config.toml
n_layer = 15
d_model = 128
n_head = 4
n_kv_head = 1
head_dim = 32
d_mlp = 512
vocab_size = 4096
activation = "gelu"
norm = "layernorm"
norm_place = "pre"
norm_eps = 1e-05
positions = "rope"
rope_base = 10000.0
rope_fraction = 1.0
qk_norm = false
attn_scale = 0.177
bias = "none"
tie_embeddings = true
parallel_block = true
init = "uniform"
init_std_qkv = 0.0492
init_std_o = 0.0
init_std_up = 0.0492
init_std_down = 0.0
optimizer = "soap_variant"
lr = 0.00639
lr_mult_up = 0.699
beta1 = 0.95
beta2 = 0.95
lr_head = 0.00869
grad_clip = 1.0
warmup_steps = 200
schedule = "wsd"
decay_fraction = 1.0
decay_shape = "cos"
final_lr_fraction = 0.0
batch_tokens = 32768
seq_len = 256
doc_mask = true
train_tokens = 136800000
steps = 4175
dataset = "wikipedia_en"
Each number is 50 + 10 x the weight over the matrix's rms, rounded and kept within 0 to 99. Layers, rows and columns count from 0.

# up: layer 12 MLP up, 512x128, rms 0.126, rows 336-360, columns 0-63
# down: layer 12 MLP down (transposed), 512x128, rms 0.186, rows 336-359, columns 0-63
up336:39 48 53 58 39 61 48 25 62 45 51 39 41 47 33 34 47 57 52 57 48 49 66 49 30 44 50 43 59 48 34 37 54 56 48 36 54 41 45 51 54 44 36 54 56 47 63 32 41 49 41 30 39 46 59 50 43 61 59 51 50 58 45 50
down336:44 61 56 49 50 66 51 61 41 50 44 47 40 57 46 53 46 53 42 53 35 39 48 53 59 47 45 55 62 41 63 51 35 69 64 58 63 32 52 59 43 56 74 57 39 58 40 49 51 55 59 45 57 44 57 74 50 42 53 66 45 62 51 55
up337:58 31 40 55 46 46 39 67 42 82 48 47 51 39 63 63 50 52 51 60 49 41 59 50 38 49 46 54 39 54 48 44 57 46 38 35 64 42 60 50 41 31 50 57 43 56 65 40 28 47 50 59 47 45 48 62 56 53 57 48 49 56 46 31
down337:35 43 51 44 43 49 63 53 54 42 41 51 40 39 57 63 58 50 49 48 46 50 53 44 47 68 64 44 52 63 38 59 39 44 55 36 53 59 45 39 57 34 67 69 62 77 52 67 49 58 68 56 33 47 39 60 58 47 43 64 38 44 43 47
up338:57 66 42 48 72 47 50 46 42 60 43 35 43 62 40 43 43 56 62 52 47 60 14 36 64 48 47 54 53 44 64 51 65 41 38 61 72 60 37 50 53 42 59 56 48 21 50 66 40 42 48 58 42 44 55 62 40 39 54 64 65 51 54 49
down338:49 57 40 49 36 46 34 60 45 43 65 31 54 34 50 47 43 60 61 43 63 45 58 49 45 57 55 63 59 51 51 43 47 27 63 45 51 62 51 49 62 36 53 59 58 46 41 43 66 65 27 57 68 51 40 57 41 45 71 38 42 38 48 54
up339:63 55 47 51 66 42 60 44 42 58 37 39 53 49 41 56 59 56 60 44 60 47 39 62 34 48 41 52 39 51 58 54 42 70 46 41 39 50 56 57 54 44 47 46 50 46 37 50 55 56 47 46 43 53 45 61 38 33 45 41 58 51 51 66
down339:38 49 54 44 20 57 37 42 45 55 54 57 37 55 61 37 39 42 44 55 39 60 39 35 62 52 51 55 50 42 55 56 44 39 40 49 68 56 38 47 54 56 51 46 53 58 49 51 39 48 50 55 46 63 41 46 62 38 46 54 38 44 44 53
up340:51 47 59 42 50 70 39 53 49 41 25 45 60 51 59 36 52 47 56 37 44 42 45 53 49 58 54 36 50 71 57 42 46 51 58 59 47 60 28 41 48 46 55 47 68 59 50 58 22 40 51 57 45 40 58 48 41 45 40 46 31 53 52 45
down340:54 46 54 40 46 48 46 55 52 57 56 75 48 69 48 51 70 69 43 49 51 54 60 31 45 64 36 38 43 59 51 28 35 40 39 58 74 52 46 60 37 38 46 58 57 38 45 44 66 55 45 59 55 34 30 42 56 60 56 56 40 48 37 53
up341:78 45 58 50 51 50 54 66 35 45 39 42 50 42 56 49 70 62 51 60 43 38 59 62 43 57 51 57 32 30 48 43 61 40 46 36 54 60 34 59 48 60 44 34 61 50 49 45 44 39 54 51 49 38 58 39 66 44 30 53 51 56 41 26
down341:50 67 53 42 56 29 40 61 41 48 37 43 48 51 48 58 34 65 57 46 63 46 50 60 59 48 52 40 47 57 40 41 58 40 56 61 39 63 61 33 42 39 51 43 49 50 57 61 47 57 49 61 49 43 35 43 53 48 39 56 69 51 52 47
up342:40 41 49 58 48 43 51 61 43 67 53 41 58 36 49 40 54 48 59 52 65 44 38 40 63 51 42 45 44 55 46 43 50 46 41 46 52 60 47 45 39 58 36 37 52 59 48 59 37 49 45 50 49 44 49 51 44 43 33 62 42 47 58 42
down342:44 51 37 60 33 67 39 36 45 43 44 69 53 63 53 37 44 34 55 54 47 34 44 38 50 44 42 52 41 66 41 49 52 61 58 46 59 59 42 37 66 35 56 52 42 51 53 46 59 50 46 50 62 54 46 50 50 33 54 57 43 65 47 59
up343:51 49 39 39 45 65 45 33 15 46 48 49 55 65 50 53 61 57 60 51 63 61 47 68 44 61 40 60 61 43 62 40 26 60 57 46 39 55 51 29 63 58 62 39 40 57 49 59 48 54 39 51 36 49 37 52 40 53 53 49 57 37 33 65
down343:68 57 42 58 48 45 51 43 73 51 39 72 58 53 37 54 49 58 65 56 35 49 52 46 55 49 52 51 55 61 43 49 58 40 58 72 49 57 45 59 58 58 42 43 54 42 46 31 29 45 53 51 47 56 60 41 49 37 62 54 43 55 57 40
up344:52 41 48 53 62 29 58 35 45 50 63 40 48 75 51 35 61 63 60 51 39 29 46 44 61 72 55 40 39 39 50 37 35 56 40 68 59 69 43 55 61 60 57 44 53 52 40 47 27 58 50 46 48 49 54 45 53 59 42 55 50 51 55 53
down344:51 72 53 42 44 43 42 53 50 61 76 37 39 51 76 54 59 65 56 41 37 48 49 54 51 42 61 56 39 31 44 42 58 54 48 53 33 57 59 52 50 45 59 45 64 38 67 42 68 52 32 37 58 47 52 70 33 30 48 56 55 73 45 46
up345:54 51 44 46 53 57 62 61 38 45 52 50 64 33 60 64 50 40 34 43 40 52 34 76 51 42 65 46 49 46 51 55 39 49 57 50 57 44 55 52 54 42 36 58 60 50 62 61 59 55 34 45 47 39 61 57 53 54 60 48 44 50 56 53
down345:47 58 28 61 55 33 33 53 47 44 40 52 50 56 56 56 33 55 35 50 59 40 61 52 71 36 30 43 55 44 61 31 37 47 46 55 39 74 56 58 59 59 47 47 42 31 59 52 36 47 47 45 49 60 43 68 32 42 55 46 39 41 47 54
up346:61 45 56 50 56 52 57 47 63 71 47 29 64 35 60 49 39 59 51 67 45 48 31 53 40 48 47 51 49 53 56 54 39 49 43 54 29 34 50 42 46 49 54 72 46 50 55 43 51 53 54 44 53 61 62 54 55 66 47 52 66 45 47 64
down346:47 51 58 54 29 45 50 55 60 50 64 54 49 51 44 39 43 68 46 49 36 65 61 42 52 60 59 40 48 51 44 65 62 45 56 37 62 44 26 53 53 42 39 57 49 43 64 54 44 57 38 49 51 64 47 65 37 48 43 62 34 54 49 56
up347:51 65 60 33 53 53 55 46 39 82 42 60 54 56 61 50 58 57 53 57 36 40 50 55 46 44 37 35 57 46 63 45 58 55 62 40 71 55 30 46 48 45 52 47 52 46 61 52 44 51 45 52 46 53 62 38 61 56 53 49 55 64 31 40
down347:53 55 44 48 52 49 57 56 44 51 50 54 55 47 47 59 42 47 49 55 23 42 50 57 34 52 61 48 54 59 49 58 51 47 39 57 49 59 52 42 58 42 55 55 69 49 50 60 59 54 68 37 50 45 65 33 39 55 49 51 47 58 43 56
up348:48 42 56 45 46 58 29 66 47 58 51 42 39 63 44 34 68 49 52 62 40 60 56 49 43 52 37 45 40 47 62 62 65 37 34 56 54 60 28 55 50 45 55 61 58 37 55 63 39 34 57 53 15 60 46 52 61 77 57 42 37 60 43 33
down348:48 48 44 60 46 51 62 45 51 45 51 63 52 53 67 48 46 46 82 59 48 56 49 48 65 39 44 43 45 52 41 47 63 49 56 44 63 66 68 47 41 36 62 37 40 54 63 39 66 55 27 35 61 38 39 40 30 44 59 61 55 66 60 51
up349:51 59 44 47 44 50 61 57 44 49 37 49 49 74 43 43 43 32 57 27 56 55 76 63 60 58 44 52 41 60 57 41 58 49 65 53 46 60 42 63 53 49 61 47 61 50 31 58 60 48 48 39 63 70 50 50 46 45 45 49 42 49 46 52
down349:61 44 48 57 48 30 44 41 63 58 37 45 34 44 56 44 32 35 54 25 71 43 59 44 59 44 38 50 57 43 48 45 60 58 41 49 55 55 62 59 32 56 64 33 45 39 57 49 45 40 51 66 70 56 67 43 50 51 66 28 63 59 45 59
up350:46 54 53 58 58 57 43 48 49 59 33 55 41 42 27 54 56 57 43 41 58 62 60 50 48 44 57 42 44 45 62 36 49 49 52 35 65 46 39 45 47 44 45 52 63 50 43 48 39 47 35 55 38 39 55 59 50 67 42 42 49 52 51 78
down350:34 61 59 51 51 43 42 43 59 38 45 38 47 56 40 46 36 53 30 58 58 58 46 52 46 45 62 46 30 45 40 53 71 37 65 49 53 47 42 63 58 52 47 44 53 48 57 62 59 50 59 48 59 52 58 43 47 41 62 65 48 69 50 63
up351:56 41 42 44 64 63 42 43 53 54 50 45 60 56 46 55 56 54 44 69 64 57 56 35 49 43 61 41 44 33 53 39 33 57 59 51 38 39 62 36 49 44 50 56 50 34 46 57 56 44 59 49 62 53 68 44 64 50 58 56 57 25 36 60
down351:51 48 52 49 70 73 63 48 30 56 55 43 55 57 60 61 53 52 49 55 49 46 43 40 36 46 41 55 44 42 32 58 50 38 48 45 56 54 44 53 45 44 55 54 48 56 64 59 41 34 57 53 38 52 55 51 57 36 51 43 36 61 36 40
up352:62 32 46 49 47 54 48 47 40 54 46 65 68 54 60 46 38 49 43 45 44 59 52 37 67 51 35 56 76 48 53 50 53 53 37 37 52 45 40 61 65 54 38 36 41 43 51 47 53 53 33 56 39 59 44 35 59 60 61 60 38 50 46 58
down352:56 46 58 62 47 53 53 54 34 50 60 53 50 52 46 61 35 57 62 41 29 43 42 54 57 54 41 51 32 38 55 45 51 56 57 38 63 75 49 80 44 41 28 63 60 52 52 48 50 44 53 57 48 54 48 40 53 38 32 63 56 62 46 37
up353:44 49 45 54 57 50 46 56 59 51 38 43 58 49 62 54 37 51 60 53 53 62 56 53 56 58 52 48 61 73 57 62 49 55 58 42 47 33 47 43 76 50 48 49 41 59 52 45 56 63 34 51 36 37 70 45 49 56 36 42 46 49 31 51
down353:51 42 51 66 43 49 59 58 44 38 51 38 51 59 53 32 46 50 56 50 54 53 56 61 51 41 43 60 51 54 50 32 45 31 54 57 43 51 51 65 49 46 53 44 50 51 52 59 43 45 57 33 46 52 46 49 47 56 58 54 53 38 56 73
up354:50 33 37 62 68 34 65 49 63 53 49 36 55 52 49 48 35 54 58 60 67 50 63 70 38 46 50 67 50 44 52 55 57 48 44 38 52 26 44 62 47 56 34 51 56 48 50 39 58 53 52 40 59 38 63 36 47 64 55 41 58 44 50 50
down354:53 47 61 54 37 67 64 65 54 47 51 59 45 65 41 39 50 50 48 61 52 61 58 49 62 49 60 57 47 47 48 62 63 38 47 47 58 37 50 61 44 45 64 46 50 48 52 61 54 47 56 59 46 45 35 46 53 34 43 44 49 62 45 42
up355:41 57 41 38 43 59 43 62 56 38 53 45 24 45 18 38 61 62 50 66 53 49 61 72 60 52 49 49 47 43 67 46 50 64 67 41 40 56 45 58 46 35 51 45 51 35 32 42 53 59 46 54 33 33 60 25 46 48 35 56 52 56 33 40
down355:62 57 54 55 69 43 37 63 47 56 63 52 43 38 58 65 44 54 63 67 59 54 45 52 64 57 54 46 35 46 60 29 35 59 38 44 45 50 50 69 45 54 64 58 61 48 47 57 44 30 42 45 48 62 38 60 43 53 69 35 52 60 43 65
up356:44 34 34 50 52 45 33 62 42 44 55 51 63 32 59 38 79 60 52 46 54 52 39 44 38 44 53 34 34 61 58 52 66 68 47 44 60 37 37 57 49 34 65 49 60 50 46 56 64 54 46 65 46 57 56 55 38 45 44 54 48 41 47 40
down356:41 61 67 36 65 48 55 51 62 40 64 44 61 50 58 51 26 34 47 50 45 61 41 40 54 53 64 46 60 60 51 42 56 42 48 50 63 44 54 62 34 58 40 61 65 44 57 53 44 33 43 41 48 28 59 37 54 57 48 45 52 60 52 52
up357:52 24 70 47 38 56 44 64 62 42 38 56 41 40 45 47 58 39 49 40 60 52 57 65 70 49 47 46 53 51 49 44 55 50 42 67 42 42 47 53 35 41 45 51 37 56 47 69 27 49 62 70 46 39 61 55 48 46 51 48 37 52 54 53
down357:51 34 54 49 44 55 75 58 48 78 42 53 56 40 44 35 49 14 32 41 41 34 61 34 66 51 43 66 49 56 63 37 48 50 53 41 45 47 40 48 47 48 65 52 49 36 54 47 35 56 61 55 49 52 29 35 49 64 46 57 33 44 53 45
up358:38 55 33 47 54 41 35 49 61 54 49 46 68 42 49 60 50 49 51 54 40 57 68 72 58 48 44 56 59 40 49 48 49 40 43 54 61 47 45 50 55 45 47 53 52 31 36 66 34 58 49 50 56 56 71 43 44 61 49 48 48 35 54 48
down358:61 57 34 58 63 65 51 45 42 54 48 58 52 61 33 35 59 58 49 36 47 66 56 54 58 51 59 56 56 43 37 46 58 68 35 44 59 49 44 38 54 58 51 44 44 73 65 57 50 51 54 44 47 49 36 59 52 39 58 52 47 41 66 59
up359:42 49 71 40 57 51 49 65 61 48 49 75 59 64 48 64 45 38 53 33 43 27 60 66 50 43 45 28 35 42 33 51 64 55 51 47 41 36 48 44 56 53 36 37 42 54 53 40 51 43 57 68 49 47 39 49 42 50 58 41 39 61 39 66
down359:52 29 38 34 54 36 51 66 55 54 54 64 46 51 66 37 44 60 52 51 45 59 51 63 59 50 61 55 53 44 39 47 46 38 41 40 37 38 49 61 49 53 60 52 64 49 37 35 53 58 50 45 56 64 40 54 58 51 58 29 36 44 53 54
up360:51 50 42 52 68 53 70 35 58 42 48 54 57 53 29 56 65 54 62 47 55 70 55 54 48 48 58 55 59 59 44 68 48 37 37 45 48 66 49 39 46 43 43 75 32 48 45 44 67 44 51 62 55 52 42 46 55 49 61 53 34 44 51 57